config = dict(
    num_hidden_layers=12,
    hidden_size=128,
    num_attention_heads=2,
    num_key_value_heads=1,
    head_dim=64,
    intermediate_size=320,
    vocab_size=8192,
    hidden_act='swiglu',
    norm='rmsnorm',
    norm_place='pre',
    norm_eps=1e-06,
    positions='rope',
    rope_theta=10000.0,
    rope_fraction=1.0,
    qk_norm=True,
    attn_scale=0.125,
    bias='none',
    tie_word_embeddings=False,
    parallel_block=False,
    init='normal',
    init_std_qkv=0.0589,
    init_std_o=0.0,
    init_std_up=0.0589,
    init_std_down=0.0,
    optimizer='soap_variant',
    learning_rate=0.00449,
    beta1=0.95,
    beta2=0.99,
    weight_decay=0.075,
    lr_head=0.00747,
    warmup_steps=120,
    schedule='wsd',
    decay_fraction=1.0,
    decay_shape='linear',
    final_lr_fraction=0.0,
    batch_tokens=32768,
    max_seq_len=512,
    doc_mask=False,
    train_tokens=110200000,
    max_steps=3364,
    dataset='wikipedia_en',
)
Each number is 128 + 32 x the weight over its row's rms, rounded and kept within 0 to 255. Layers, rows and columns count from 0. Numbers have three digits each. The size before them is the row's rms in percent of the matrix's.

# gate: layer 3 MLP gate, 320x128, rms 0.14, rows 51-85, columns 0-127
# up: layer 3 MLP up, 320x128, rms 0.135, rows 51-85, columns 0-127
# down: layer 3 MLP down (transposed), 320x128, rms 0.122, rows 51-85, columns 0-127
gate51 097:162160109103070128087150140074160151114203088150120078145162106103175131132181120118145109129168160139126091121200159117083120144120130075154095133174084149130148128103106138068104108134126086166109102048122102108124170055118084166096144096144145120107114118138181155116165147072127092090163124095161182134106108159152113157166119149111167128087170158122175115114138130112180166039110
up51 098:114159155126087170128102135079094151096159124138118095156144065139112151159091097122118097085103214171184134121169101114143109156113153196140170098115081132136119108090130122091100126117064139108119112116120143129099076127153169099083106159106099102121153098141156136174118143083171128098096171177073149058057147132124073145147151145131218140164155136070161182135073111118158121109132
down51 099:099076168132137138122081123136136118129073160119142146101154101160131172065132124163105124129075175106102166086141144182143127108141204128139187105075130125163070107096145143101074073096065150145107153107096120076093087069110154158122075149125118090122131192154126134161132151037119120122102097120109123142099106105122137103068083044162127159148121167088184137120115105141153117154115
gate52 108:160140111129088156149126106117143126152151138069156126191085195155126137175150167140191142106110087191147164133154147130128088090062098057152079147164099161152123099124116126148136104089140144177074131106090159148159097131167093105102122148121180135148131075086126097162113151171173079151151178134134184122120073141076153149142112215131092115148143182089153170123118102144084149114156
up52 103:141121198101175105162140110155069162099113185089107124163206129144139189075128146174124192173115106092151116129082137107119116183102180160113131092088087078107209129156167144109119141152118112164164131130106121117127152140157120147150087150145154151101214115192145116159156158115113141177089101109089184119117145137113121147084072059119085136112168101102105110121116088125121160116130
down52 098:096121102116111087111133146130105120091085182128145135137165124140144159107085098163115151171143148106123107165153109146093141134084116136201125134119159059096193122158140088162160143173148089150183109089154129118116136141189123105107140165177146145096096164225139133156140177092191137109051142162100163110190160176130111147146107066133049141097112155110095081148139135113188138142113
gate53 105:101128111116119084112217123151133070079106038150112075101197125102139154128074144144155069134080138115150109174093107126143167133089169137135054104109135177131160177127084124168156113160149156168116162167109115157107142103149091097126124107115110168108175125152151130051200148144129143092128116111168178109173151149091151142118116115153137179142099122153124158097093064133094133125083
up53 098:170155203125135144111129169147161117139126159090094149085084123153114142131126125163078146073093088095123120155071156123158127119200142145093144141124123109139106180147163135165149134064103148099129184099103181111099074103168174112103166124132118111090088088107098095126106136141123194104067158136135129137139154100078047105168192140122199129146183080092149098138138116082112099124180
down53 101:172118119141099169122157118118121188130119202128186190077145105164135181111141144137097155097135129106150092083129135159187104083131099167215116130166114112084110091193134120176122104102104167123174142104105144097141153103120184118089126147157140088101096078142169102219123165095160073117096124148099113096152116092135131116111143162086147099105147087107059063138096141133116144101129
gate54 103:102087109084139072121186088124217139103115116127099104074162136082185134122110129109104137143091135119146150151134123151178099125117097099093104084160156128104106095113156078107182133177086110180168131114141173087147173116119114123098107142097202143125067194147179145167097189136193115182119129124118136161130106099084146124047124172141077097132120098121147129126098086078134129156122
up54 096:071087224068131098047173116145145141114108091134136083087133077122192110117080142108163197170113130134124114117141167165116130129155148127116114164198108093101128083089159115158143151134153099126145131163140146082185133142151102080113167129120126170128097117092177092145151155093110081198155152185140159145120136139111159201116105097106109163128124153122152166099149069140159117143096
down54 106:117113098163089116179150108132166119091123162124125085126126158151130023110144126166088158145091105114110128145159069137125092125153099081103187128126150148139086133088137124111216049152103091132083116123135154116076187132168156142122086133163143157108114200131104136152093124109142155115168141099167156116105113110170192095112122142098142255103125127120120119155144137109157097144163
gate55 092:153160109185140119101118156116092173168097157130160101191100113137106156168143129132167084161141076059122106149180141104145167155151131155168133199127106186103169136141101135154189101113074139133145140120129130175126113127143082102109122048119181171147110107129174128153202177165130123118191163150096144107155084113093109169125119159107144159137080176153130110141127132194138101088199
up55 086:097101126142167122088122091194112155114092150164114148163082089132086103161093146119132128161172163130102126096100083071163143099152130123115058164134158078132106143123159115120144154142080158094072162119094126080121136114127121129169083127130200134095176083128107120090182127123131161097045100106112109164105129143112140083097059161066143088059096169176131144095120105091063123120107
down55 087:144136083132131096074096131128086152092121131121131160146140086131086123143121102139138134096178151083102171148108072114094153151093107103071166196105132086096189137169135087126228145127145145106172179152141142076134149070093121112150103177148122133131170140090087098165132107117116107154121084194137178110124101208101152168093152138112134159084099137052110097112077104129158123091100
gate56 094:136127131145166172105097090158097138080164151170158078130112114116075092147166086183129120106134192146164186119116128129124126099165134123111145142160114144066062128186079072114159155129143150090090207131159141115170176104116106088085164084126120112127131152107097118109145144125116160101149084065161161089071112139122111101103100093048135167197161128142133076082130114129133097084101
up56 086:149139171130159144143144111092157152161137189135137112108099058065159160121076131083094194106137098113077149151101131072094099100170093125123139142110156110168049132082102124107060115089120044132182102126131121172121144144146110132132074185112111108131184143121072109098107104144111110122143071110155126076145193125138115106150125061147106103120132077061147142137100136164112107155160
down56 093:088114104140142155116207159120167117159185180054125111099080121176149114157160116088123110096112099128144117184207119148068166168114098096096196116127178111118121127138107146164182096112103129137130076162129121101097134140128130130111124179089063134140114112064090127091115183112145074111072182155101143115087156138173094123142112198115131102102072147161120161160128150118139088119105
gate57 104:130122161091160116166125101072161135139116068141150081117167107102201105149096140062169097161130198120117122114116132086135104119131101135122084122205103078097171172124102166179135142119137156098147133161168197145081160175136057125130185141132172138082165064109140171094111119126121096170164117107124112124146163151111108096143069193104117133066123160105136121135084086118132100103152
up57 106:135072130150148111158085156158169105121115138146165153126139129128084120164086153122085080086128148119115092167086153104100147113063095098116126117162075120102123164203106167118104083185104169129109152112127212125123133132126150152112138131143173141065128124090175138166113149168124035183131097090157123118144107107204070124079149180120151103105126127082147157150137074166094113080090
down57 104:164108048086142125144167157133148133139170150131156108122090093152169170127153151169085167134101124105146137123144130186104050111133136150185096119130103171130100114091130095113109182153131125117110134135100139164148143145150133130133120188077142121079208141088141111067096150044131152159117235147128136126090144202123134143136145077156134172116112117148185095167125121068164129143164
gate58 100:067099128181142119099135159079102161096141106042101146108105125122148181095106168111128184100168146154110155114161160055132128158130133136141116091160111107045129143154092182104142114132089062134141078089145164176111138075101168137116169124099161143120127106159152121106139181090138127125148176103147182080170104119142105119110102109056100128064124105111107130085130111151135192072088
up58 097:120068156135152135158137111113152074132109116097107134119125077164109086084143085099073143153135192089151173150092076116103122097140097105100073122126121076115107076108101113127122147139087103151135133214080126107070118127149086104087094152111088090114151072099098088131143136128120162121125069160124107110128120160195137113190156123107197103103104127150136097154029145099187091108119
down58 105:203123129111108167112056141143148131154114136149145114175164092132101117155077083116066105149085175124098101165105080168112119132124145106066139113117158146142093102161190159152114169064098137107107109169083124126079100156083094093174128157105094139130168127084150106142168115098138167137157082150137112158126140157153120104203136066160140130108130096141162128156095180230092123171116
gate59 103:170069101173132086090114109111100088087103052113118154111049145085183075074139077139155132132113126139129123130097077099193075136107116181100085144136134122184125098119146104115098129155102131046112158098081088149128145120135214125140107094072138135131166107178152105141137161173112167146138107186141128152157146145134121125105169076178123106120140151144106147184105103106165092123103
up59 100:147130195125089133143110144107084066125083158122189124111131125191098103174130091189175088168123147116141144076097121096113112159107089178137141098175074094154147091140142068113052141120139109116086082145107081115131169130111157145145146064105134103107174097172105121166135145179035120140114163119140118177174194133136130098126111101106148156120140072115146152140155074094125134103101
down59 096:098132083123144100097182120145114095070129089127132156188084131124131096099161089101125169097068098113121110132091135095175108163072173109073132110110143150124074133133127167151155119188117127132198161148157145163136160151138148140107151088096172115157105119120121156140134138134201113090172095116084103081118171178159134175170090100151104050138100103146098121110202192074103096128159
gate60 101:092096157126176132179158140093124107073130124215128153093177181155117126071131143123132070158114132114113138052104130131139130080087142058167120110050091142129091124160101123107101113095171145133146175142170125126082142098049158104123114119060151106083092134123110142138167160158105103189151100133117063099092100117114100134132135130108086134152094139100104182057123144149147121138083
up60 101:161072140146103149068158103143219103067142159128149150139180143130154129127071138095100077167103149107135090110084141144099127131121135145150167157033113161134129146141072164098129115190151136146117140116141142107154158145115095144148121124109142077168126098092118121122140105105104156092135173132075136152071093067091127182121126098111167137134062118084167145125120066161156197088066
down60 100:117087175078176116137098106125150105154086090113181144118139108178113075064091145089163186149130099091110117075088124118128096092113141096131129149124119131168116124077120133060118167109100127128096135089090185173095136124000146109121136152078137122138177099114070136107140150153096136162143151165107115175105155191120105116100137130089054155121098132118128145123154109118133134155172
gate61 109:074109182150129143108119141138112114104084141136159129048096145079141084141202116150132174089087118080181130154188104127089091098106164159121195129166148129145130128101101110091123211181138113090120116092101151157140111102163127135156150091137084125087177105148107111146143186122175116137121117119182115130180171164184142066121096128082071123120125122089086129176146105138133165071101
up61 117:086122162185104130156142161140136152194144060089133139154162136155135137104191153146181116129093144096126070068108160165134079141119123135097096157133133165065146091152138141155091094117139129166139171181107102111142106151155116094121068159131125113135107241102144088134127132152079131138114072108164206115071123132108148183106101146160174116086108110153177124070144138137160091143137
down61 112:083149154114104099070139157145107149113134094075151062159118131122156127202128162111141160164170113119127069154127168149192163093163047121126149109119141125133148142208085149132136084159174119142222156107148067152211135149085102099181138162145157154149122145091089119128114145120152114079166126138089088045125124108124084125141134115126148112105156092147084150140119160145123151101125
gate62 087:153111132079152146131135152194115089142089118135193052173104160109148135152119061087122109156139137148117140150126118189185144138119152079193139080179104167166170130115108104106177155124113163162150072137127094156134114168169121095167162135158121165159149109055138209166128116096104082086154143158166134136150107086077122132107107150119112177111167140122154123172124157131127201170114
up62 098:137098087106092120088106112164168122190135086146071085133107153152118103142156171099140031155162106156145172145130120153129110129135072092186155084194140168184153099119158116109142089131152102138093098135091169143119130109124141082043101129164091159146157070138167182116128153143147127078160129090126122198125174105148087116117148132109155075151157108113153097152133106118055089134161
down62 090:178167121072154143112100147202120144113181101102163136169165105107161198087168105122100144169123128125136127164108089185169118141134138107219172114110127098126073116136162083118141114115154152167143166168144128131102123127088136149116138088123100131201097116027111135195135086174106164166163083152111129171173137143148183121171149124134192162129121105130120127137126141183101135164131
gate63 094:207103126096107154084127177180099100086162107111163107155138088137167119102131065101130139075100140113134150190225142125119140167130147140084208178154135176085182129168125131190139142147113144142157166121153129127152119154127136107097085148132141127126154099214135132139128085159163133109128120070162086125156130114155083127151150129102126121023134133113128134102118112200118119171127
up63 093:141127177075202142133150072088097100127111116120135139134191147120125118117111161115119133062092112141093091103148119103074159161108150053133119138091169118145142180124160142112081180103142093164133136136095158203079139153115083115116147135114072184142113063162123143154144120118127121083146157134178090069125084226144115095196088104135123170140122124113134131070132144117130078138095
down63 101:149117093210097114124166136115120168133159206100163073132125078133143249064092175167123128118095130147111110131130114121124117155100137100113133059174107140144107029114127127147170128155134145105113111196130119143150115106028177174146114118122133094147177113151112131098122180129156154137149194123111181110132147084144100110139110158141114166100140106103134127126140092105122132133166
gate64 118:071099107141124059076105150090186143115168129077132172097082200153160136111121114065086057141124118044156143124164132156151059053132152073135158129136119158129167131168133073164106128090180122084103088173086115133140116136156149085174097149108113137188103113081143149153131164118064138119154122110122132117130116113111143109154148141120128147167180113177134107180142113102127151156108
up64 102:093161118075128114103140129094118164123083113098142144162110151202174088140089111050083109090096056212130114095123116094117177142062162134132177145094058140121121088099113111128156111130111098101127060125075119102143089113097123110124162133176082143133148146118135113102109098083146036167132144120154097091125123126106123136110096106147134151154134126100159058173132167126096147168073
down64 101:129111125125110163137107158098157110087182181100132138117150094132132144126147146138156121117100119053132143120089167113160153165120097097141069153137076162134133061140133092104149075122195190136126102125155110157117092144226103093130090129126133089080149158124064145137124164130125166055179141080132167111126084087170156141118128129119201182090185110154088130120169133154156190155140
gate65 097:087117201104180143111113170087137182141149105101050086164153111101107093130104136118070110133134155144105075153154118175132136131180124180139117127157162187087062142152165152102122119098108141137095160129127186041112156143134102124141149141181179111110119152151077145123107116075100144161177179073151145106100114090136112161079137114104173120137101173108108123159108080108166179184125
up65 094:089143133073097106067097116111130162130134107151068141121086047130122117082103087094077131128160117154154064170139146144109171134121134104100180113133145172181087146137111141100132114101147123177041120152198148110133135116119109131114147105125094027114091134160094083144085108089158188157143174104118147152126137123117125122056146178093170126092149133132130106191135065120144119117096
down65 094:161108155129164122115091141115161102107118091147171122090146116145112078129150096125125088140194143147095140101151177156099143106153107139173115111113179172128166126045162120119113166137145140155097142130114134158119166144190099090141101152100166168116069120132129138201144065141128158102042111117128113111113096173059097137149129133112093116132145127105109175080135148153227074119219
gate66 108:131106172163147117130129171057169129072138145047147164161171109131125130187147120149170118145095147131129125100140174134115147121046121072141099119113187088143079104182095091078152114131137147119133103120151210091197093131164110159120150139160195146094135136106092098100113211161084083099141154095083144163150155176118120152132096084117106089104095159151131166124114124134117152115109
up66 109:100104130220105099111131131169142106133128128106149124143175168145155074139184161087144121139083161149167171174120100169106148180171064085103107107048112112154162080169160070126132158121070169107083132106135196105106148131096113089121086182071073105152088159136103143153160170117134157160134115140125137062154127116147157065102127154132162158116150145112122121151139171154155136165151
down66 101:137174157184163133110137110145110143134204127188121125118088116148108120059124134136149096120101155104146152144134138114092128166153134108116077156092114183154138071116110136130141119099101162092108082136161115091072116180053142140146131165065115119182080163127143129135112076162090118125120138132156080113156125197170183068121075121100095148050105121121161122095174159168110194183135
gate67 099:066144187076164163145119167119118173085188057133110161131132085180077111121168199142177115142117143138159135113107176130143105127091116122143114117153132079098069099122142135140191122132093165135191124181050120167158128148112084140138096097109107109150136083169140101137129126125116132140135109140112075080138117091116185091148160124140179084079184153113193131132169088184127125135141
up67 094:171076146105083084079129084123114110167090097143155088096158166133167136174069116159056153154126121166151132160111079155138147150124125141111108146124129130086169169118191115165129105105098131123084132141144174172109081106174099122099161155167193075076074136106138121127104078099087136098095151138104147150125197104184092134169081156115112096114131103126060077172079148099107155139126
down67 090:120105091113117133130148072112115146159122167130114147130083109100153066078136129111120163086103122115089129122121091134131138153125181048055184105111159110074110100117113160132028127118112079073103112145111122128129121067096092132123216161114161172135118108129105101119155118158089138106104177192152116111165127100145125127153077139145116125197099084179131161187159170139137100103188
gate68 101:162107136169149061121151104155078178192152123164165089115158112095184124134132096127081102148083123169171104134139184138157100051149112130126147099202138183184148132167079215087134083102171088120164130160144078135119150132143130140155182111123171115118125130120129203187159147104141148113130127090117123112138113104090119163088146055155087102131136162117156101142096142150167143116122
up68 107:165186105155057125169150114129113075109089081160173104131094195174165110152112090136161146077112084060121135116090110140133142199076104134097075113086126097112097123103152063129136133168124140092155125193056126121105148120131126137146167112124150124169175121134163166109154140019109106110090115169098161136137197112108136141105127120156164130105092138130096167123153126099157158105132
down68 105:150117139157124117095174098094105164142112124148062182109119187135152164112078116073137121104100122135165158135126122067125131109144137101147129126151138134141109085128087135099111112165105134111179139092176134109135118111109101101153157145142066123105172154130151143074044199103160124129184200165111118125198122068199169092063120078139201150128118134115162159159118107095096176095105
gate69 088:152083146118181074112126122138140104093142138060153161170157164163145161155138152102130138098094138141152090128083133169090068118130112081121131138098223154122114105156103085122068145131087149128131116160091111085207100069106089200116048120155143150102170126139134158151134213119148167127105126075101145106168129129074133118127146125146168123124118100081163144172126099155097138126067
up69 091:091103139125061143100131112100088142079128097136125101137161101121165130111140133074148112144212193178115060114081150064127149140140129103152112122159150122120101129178128129128124105082173135129116075130139116173191151089117094165126148090148142163118120119113122145164122144149151145156156083107103102116061121079116174122162115062164095205155062067195194135109142164157103126139149
down69 091:182098108107076051105124143184168071173141163117092139178170141153085160135109120100101107112135156161094077133124134084093133097099174141150160056128186148145120080137135091151149121151080122147116116117092113105140125083098109159080078106071139140119164128133158137158143145113197156128114101060108135080196117126048126145169102120128073176124136121087194113125105125137135140161147
gate70 109:155141156089128126135076118086075114146090170139108100136113145127132098119150143138177187184118160142172129041101065098149124103096185148088094078136115113137115072102118100121132163092153155154171096091109092138100135166198119101103159182086174124125115118155097140111192150169155157160162134154118163178177161123204152112119102140141166139124151143138145153175197138068163129147136
up70 112:132108099117182121098086112093144174082147143060184096158125122183127149105102084129155159099144153173088125118186131133123148104138132093120141114169079077156142160124146099090049138122135082101106130181186101151139109160098109127078163123102100108091112119125068140161179167093131154113136116163131121151151187138081150090144148097151125128103072090091104186119073144179139115212174
down70 100:112120142095136132114107120096114122117089166102190118152068177128162183143175158123141150123138093194151156152156066142089140155118104221096091102130135119137145115146112163153109086110097146180197128123140101142138086149089130146034170154127115114145053150121169088098162124150090076138178137156129115106131173052191180112131146142097134163108135101136084141107097122144116142078103
gate71 090:151069143182109098162170126144143115066106155117146085111123127163079086074191161113093134121072158110135125133106150125153197073138129190138101169135161098099166149073115097137134104120096111149056124114163119097101097118112131092107117119187070152119197119198103116165130157136044119098134190104168095121131127152121201144181148118133138136141100104116126156113137072139150157118147
up71 094:169130134132120123057087116055143091136101121119110111116137101141138110226144186161125152148189120104168152125061178106132153112093121168112141117112172155157184150094141084109163117138126143155078095154084112139132081158169126090102123154061122083160092119139154142129098098102192109135098148098132129123076112092139091109203078097062100104085107160116097085155165153083140129124122
down71 093:098144128155142101132177101141134195116134110137177137133107150091099056134110144183117138123122087166147130099112147145122185098145089107137157129150177125145186114148099142167115147094089158111143109149177114060146111097210148191078157120173144124053127117136156146145143112179104087064201092156104121086097141113136116129142111137139149151097162080101104228074122110146126157088114
gate72 104:173127205189110116137099172056126107106076130185171134120129136187187109160145125161150135131128121123170188139073147154192153055137111158097082142165128128155074154083116087167120151145161120095111131082097119130124105097172160088082156159122156175155133154083140082127159136082150123140109132135128179140155059129085123102123125068097100163157144114071127161130111117141142114075141
up72 094:070122116122127117145119142099091176111164169156143171121089145182140134055147184064085170110067133141158115157139126162161150093118080120145162100099084127146095130149048107096102101074114155122142107082109156212147107111133157099116091190098113109130153118104124120135122121147147125092208143118129105091108089108050152124097124108166112066191080095115088106099113130134104162130160
down72 094:103107165112101132122142132186135148122110126172129127156142122173082142136146146093157138156168139153116119101163132133148078149118213062156108153114175112134132151123128100208131120105155102151131147168105142136124133150157110166114171168103100141128155122058096134132085156172098140146135165167211148169147126118132087044080162125119062204164180160161130133091054163156175102155099
gate73 098:221218188075115084119172156088135168148155139127135087117086118187139098130121141149181135170105059151116132128097199171125124104178123099120172143149102063151117165139163166140149139115165084121138153119157132111127118164121091138128182098111147158170130146135094192114182135155105138143167102088095132100118117120135049125153098154095098157167143112098140056124111148123142130131171
up73 106:095122118137190098126104142220155081145194139157115149105139120132136165089110132087136093104131116053089162129143094074171134116188132116128121168078133131133143154167103132108146114102179178103132137110170133104127156156123192137135079090131160103139134127097104106100110075146119162088121129136146083153106128234151132062179145118126176070148092129116136073164115157133099154139202
down73 097:125130119099128064147131139082129122153114119140094106114093052100116100080199154136123095146155091141130182189149100131172153146140171126084163194193146148173106131108166183123162138104081177157169107158156135103191128118127167111127138096069108103119098156129139176103120122163108107116165172126120112186147161036126067171140119131146186093142064111145147118137118112127079110122159
gate74 109:117187074140129090154077090147094087110142080210095169096116204103190100092144111137132167128138122127085133186120201143130158124130154154069078126123171145104090129131145142129128141126138125162197117131121131153120175099181099114150100092093099108119140142116132106127125161141132072111178112079152063102127184110148162060168135113152166129192136136085111118146181171143118173125134
up74 113:090175178154092191061149149171091183129152141110121113074140175185136107107108083127108120120145167137071157161126113096108086129094147115124064093133163124082100143121110129073166126179108122152156105059122115055176163059147126092138123145145140145152115079103105196106104096111121139043112117118097131157142162110145111152128074147151118101110117079077119126117168102095077129137138
down74 109:190066092155167062175120072119121072133119150141137141133104175177131078115123151136190117114127122157113141149094116125160141172117117118179178141168163107103113047192101130167150147133116080090148148153100148129129161170143115205121187087148094102110116098125146108106095191114132115089125190162117115128094160144138185121200124121132147116116127145145210156100172147106119120163151
gate75 091:124089133124159111118093121115168092092130164150104105092207154165115124102103159078164155182096094108149117156129067143100061156068071155162146174094148160031158103120146099134133131122139131103129141039110175149168115136121110132063141145124149060109097149146146136132143146158113135132171128104103065105124100063074131126177110085145091131088105123145173155160127161153110146139088
up75 094:154162134126105043144118119163187144169120089106118083115135182138130167103094137129081121106115092101131125165112169157164148182120104101154137129153184158112069215127147091178109099111140040092142141128084148111143123142097145115129095175184161153176139130155175100102150114103116150132105100093063151161129075126103121054111156137131106120144111065137124070101106064122111151163100
down75 095:105147156110112179135133143191087100101143161119165097108104100095115155145129087114140088145134160117115143122176099072126117086145124140172103121126124151121102096120119133094106139214156080140080127065150121177144185094168143145097201166176109139132090169077184189099147150180181115116150142202115138161090146126140177157094165082163150145107095104157108125149130087122184121197144
gate76 095:132139091162142139185193117101135085123163098189105136158097041173125161124184163139111150118164107211096187152127072117054133150144112101108131084094144127063167097112146076113103119102121161147124093092129098120107139140164145126121123062149121156129158155165168084131164102168097132102168076096109136122142130092146118096185157109126117078101197126131132150149146075084129129165140
up76 096:144163104116188098122103142112111136127129127123132167137127088165117106103066087107142178125102105135084144179184123189161200100145112141127120132075135114153111091107099136129118096166055150146121140075104187086052175077137185120062086142174117118164151168099119079099137165108151127102108139135098116126159140117096107140087138149142165070108142067101133067180140128088094097182143
down76 098:132088122148128151042129129160106147094102158112185144180179144130118126078133106163165136181166145120133115061111173165159149139154126188140130130101113130145119177144127185178150147098171128122131152094080175153186140099119138169137155153180170124170110159112084116157126172065147171180127168154143137109103110103059135148124127131142182138111046093087189107146161122141085158087117
gate77 118:081189153151118114069139111150138163090132119135096105181142134131132057164161121139134214101046143121112074121164155107115089150182084165135113176098112211134150144151106094128140183149161162166161152063131144107168141047104145116105122138124122162125118129121103131145127108110143105101140146096120093154154148085135133100145102131118107091141155058101062073137103097147119194087098
up77 106:089039121115158195114110165125127100129120132076129112125170120142129199111157114085106109138152110092150131109176151132124132133129136101204158118166134162081128102058146122098076121083155163105143157144141122156173143192187134116138150164127147135146126151153120162123163071128132124166094136179135190068073101181126158163136151098108129188123125185180220142130105168138136155143124
down77 108:068171173092116130097143112175111195122149140130124110088140108055119141095156098119117120157094159173183105150176053102120078097164140125073121126037175122145117153175116114117104092123159137137121120106164127096106144121159080115155106135126158159113137145130152145122124071090153145138145075109115117140178130068143075114090118148147135157156040119130158121130118155109021085153107
gate78 102:126176119104167132080163206115097113127151129161140110127102061141162100104122170131141162142122136115125113062097138133140117103108105090121126053072097099114129092094153155159137177158066114152202130145076115100116166135131140112145120100139094128144147128107119070066096098162204066182165152093075089145168159111108114169120136107174149162145177196116122093121151123134116146196144
up78 109:136175143148174177129123084127117112133122104094118184093177152104112117153080138158149076107105134115126108161154190142149106098121128154089078121158195162129154134139162106117129099070136174130031062116140097089083143097125094111122120177136136121133147056142135156139112163112068099153113097100198082103083082127115084087147101150125066171151167095112156154119120137112129104065080
down78 106:154138140141126083173131130051163183162119162144164120150104191143143133152161056076115152105163140111138130135104133119173169195175114129087154130142086145121066150138119146136081103154106139034111180118107137183112082125178164174100167163132113158153118139071124128136130160142083114084075117156161153146130103138163162119120115140136101054146130139176133132186084076112150163161166
gate79 092:129154119134112105098109130133135148184142147114163104131134179135166146125151139134099155090162177090165177080126110080137130116117099115136098055107143101097176145196132100091168126191136120084177121128145172129164136094113185160118136175208142132142171176154130104066095190115058119115141187138145096038170115153114138148121102101078122088127187119161145080145141107166123125157116
up79 084:110120156100091097143177123093111129059127130197123150142116144106160111144138163032125139084100128182127113188097141154179134133071160205160177140131129111112133131154131143115132090111053136139092072145107099093179132121159064091135157122148151119077158121151067088146116052137122156175135110091131107161083124092199140126130122185142163148148115130082128159124104148139125159167157
down79 086:105164163076194117171220120168138143163099164126095130132091142119124170140132162088113157134094101184126143095175140085180130151184096102128086117141100089113132133099115129123085110119123119114169137102137127170145132132139121119141203128154086062153148184109114187106162147114208081058083098101071113102126179152114059108128155128142158142157141115131101108076118141065125143127100
gate80 109:079117108153111125097132096124118110151144176197069112119143097063123153081161131111173133195120105098108110107134132087186099129135195090134140109104113134101159185133175202109144130126119085132159133123130147094117137104150106098103079092121188156216116088127202132159162126089114148113107104115151112104146121191143210197133084145112154137111114071153167105147118102126167144111103
up80 101:141147121162103157074109098147079114116127134158166106123108094127167130074196161108131120061167141156127075124185162137134156136081138124118095098169120108134133188118076175087095120158136130110131147140163110170069109131127118137135164123101159100106169128101091138183112114099153151155144144140129121175106152059156132083098168105150200134111137119096140144148205117126154250072163
down80 102:102160121165121088083118100132135096194112151151071085156102103102091132082146148124135084185152106116099118076077120147120071104137139126203145087143150113119129106101109158112127142120046142136131150099140113118110092064108074092021109111173160107173082098151168097142163117095083129123077136142129106164149132079137135084109138132116175125158119062134098114134096118076179119133077
gate81 101:190067133084089096130099132151153183104136102143142172074119098096114100164092162087078105109137124135127158113170070197148151090110112101110123191094145086090094129137098150120149111152109140059071134143097144109096153115141169085122154063176123149152096133066141171109135137085122123127156108106136069104139142198156149159125129114120147178117150180222135164181120109106136153133131
up81 102:153182099179121094111070150184134103114102172128183107182097092138137141163072105126160131120115185123115101152124127136137105095140102139090108144138087150030118155131143130100150080147110106105141098129073043088144184158101106137160143140134090091102141111160167144134100141119129113143104093151098119110155086126102172064131126089118160029173142137054129119145136157095166078103097
down81 097:088093141077115129086114168131135140123139116152128176098129131148104097187104067163163096122170137155124126089060088055158111087177153140098174131155139153152079176118125078171217081140135150153117166109162139110112140141194135141131114168102137138146089140154130104152132118114107130096116114144138137110147129144175070156168118052192185087071153091107112090178101136127134121106067
gate82 095:182118134111116066195130183132131095185140140129114137125120151094068119110131072172208155140140131110141114121123110134101028094077124129123051112123188094092120143113157117176082160095096124102163177136068138111193123075129160140165173105147150092118132103064170116120110119100147121131118116063153149137160178136138161107130139086066128127124090120095112116170105127126101082136112
up82 092:090144116142125166111172153119097167108086083113154077159129093167126150119112147140137066130145104113119097148129181123146131073146110110146133167122121183180137071162145112119147130152137113192085071114187146131099139172141068112054122144171117170177160073085105049124124119107127110195153129181123132128165099127162099171170078121120104064101209165122127106093138147142115141088135
down82 096:165089108087144074153088142169102153151179089145150113133099149094170156154140118097148170168144154156096095111159126115163115176158106161063140192139112126103143135141134181162034113163144144131142133089091121120121110081164163118123208157144123113212102114138138121151158140133160110158153089128088155083161154137122107166216141093086138135077113136137114162163103083085126055134119
gate83 098:127155157098101120144148134131085195171104160150109121176153152069144101166093113133107138094114078137136173125120088117143138124075126201137120087123115120087098126139148093184124199159128091082131055106100093099076162154105185127156150168143124044120142135101194076119117088105081082120092147073053143147156134120082157152153134108095141099130110162096127093128104127157096104090162
up83 098:151114145143125155144129112132141100103152119067126157136117106134153134160173110152153099117075215190143125086166138067194143125145168107107167135142159183165113085140145154142143049143122113135098141160155177129150101084157123160123111128096150157206127136213107132104175142124165106154182119142133190099136112161155163187097060146169123188113112109131092131168150161130112118135062
down83 098:170139171120152149172100096125140135147112147120082066101130138117178084135077200146103133074144146103116173150087103136123148145178103158114065114134151062098177133120165142112079159077121091144181079116154099070131163127103104108155109112143148163142176133091097085163114114083158104175153161064130111123104123074068163154144139165095090146168088162092143138131123141176180121122191
gate84 103:133101116116144147150127106063098102135082110172139121158154137138112142122111119130097140140100092102144101150183091137109156060046123128214120160110084134095130119155133122141146126124148108144185148097133165107135046100188146116098090187132161098160124103154146104173150097092166089164184137150137173153132131074090159129153171180178165117118113071051133147157060115095173133154128
up84 115:125103126129072098120139192148114140134163090116178139131097116079152136159158121106147148086134113120119123188114142164204047105115136151094163084167183102145169110090090060077176142158139155183088159106149090069143122123103143101148039069096130139157126066094127073064110126129152189132129159136103118097188131136158124121126124113095159137144137123151109145165128141106154074110134
down84 106:086109174122136166138102118142127133100109133177122126096104132115095126092127119137092111139120107111046131048148152089106153155099108119035127133154112106095135153145132103127031150111187125118131110110073140092057161110097152133112164123131124157124107102179077188178123111151144141102104185025141138148092147113063152096127107153153119125101086158113144138049151147137091154116106
gate85 083:119085108105069113118072115097141219145124181138193153179066150105091150121150148166171166120091049109162144153196157064142159085121090162048109105125159164104148160106135092096155177101124120103138148114134175169112103133177133140126144124137153168124163155120095165079121129157187125105138128116108120166158140113140145097105164142142075118076185177133139122118123125158127116159090
up85 087:058127094095054185156106115084223125058192103157144104155085145147132195143133112112119125127117126068132113189176147139187119080128089171114140152115136129118162114132222138109117111158161140139135098125111190148149141132063116137088127138121162136132099136147126140158111067100130114137075128179115110138170146122083139185102085139122125197103121109099142116144154090106142123144095
down85 086:129135180149120098141179101096127155095170113099184152093069095083107246142080137119150100056132104105195153144139120133075102152130101102126085138054152153170120071141142122100127108125134170105194139129102156114090168113068074092057163078138141159134174063125142140105157146106123132151062105126135132130132151133117138134140147168143136138102121127125167132104119112168169119138160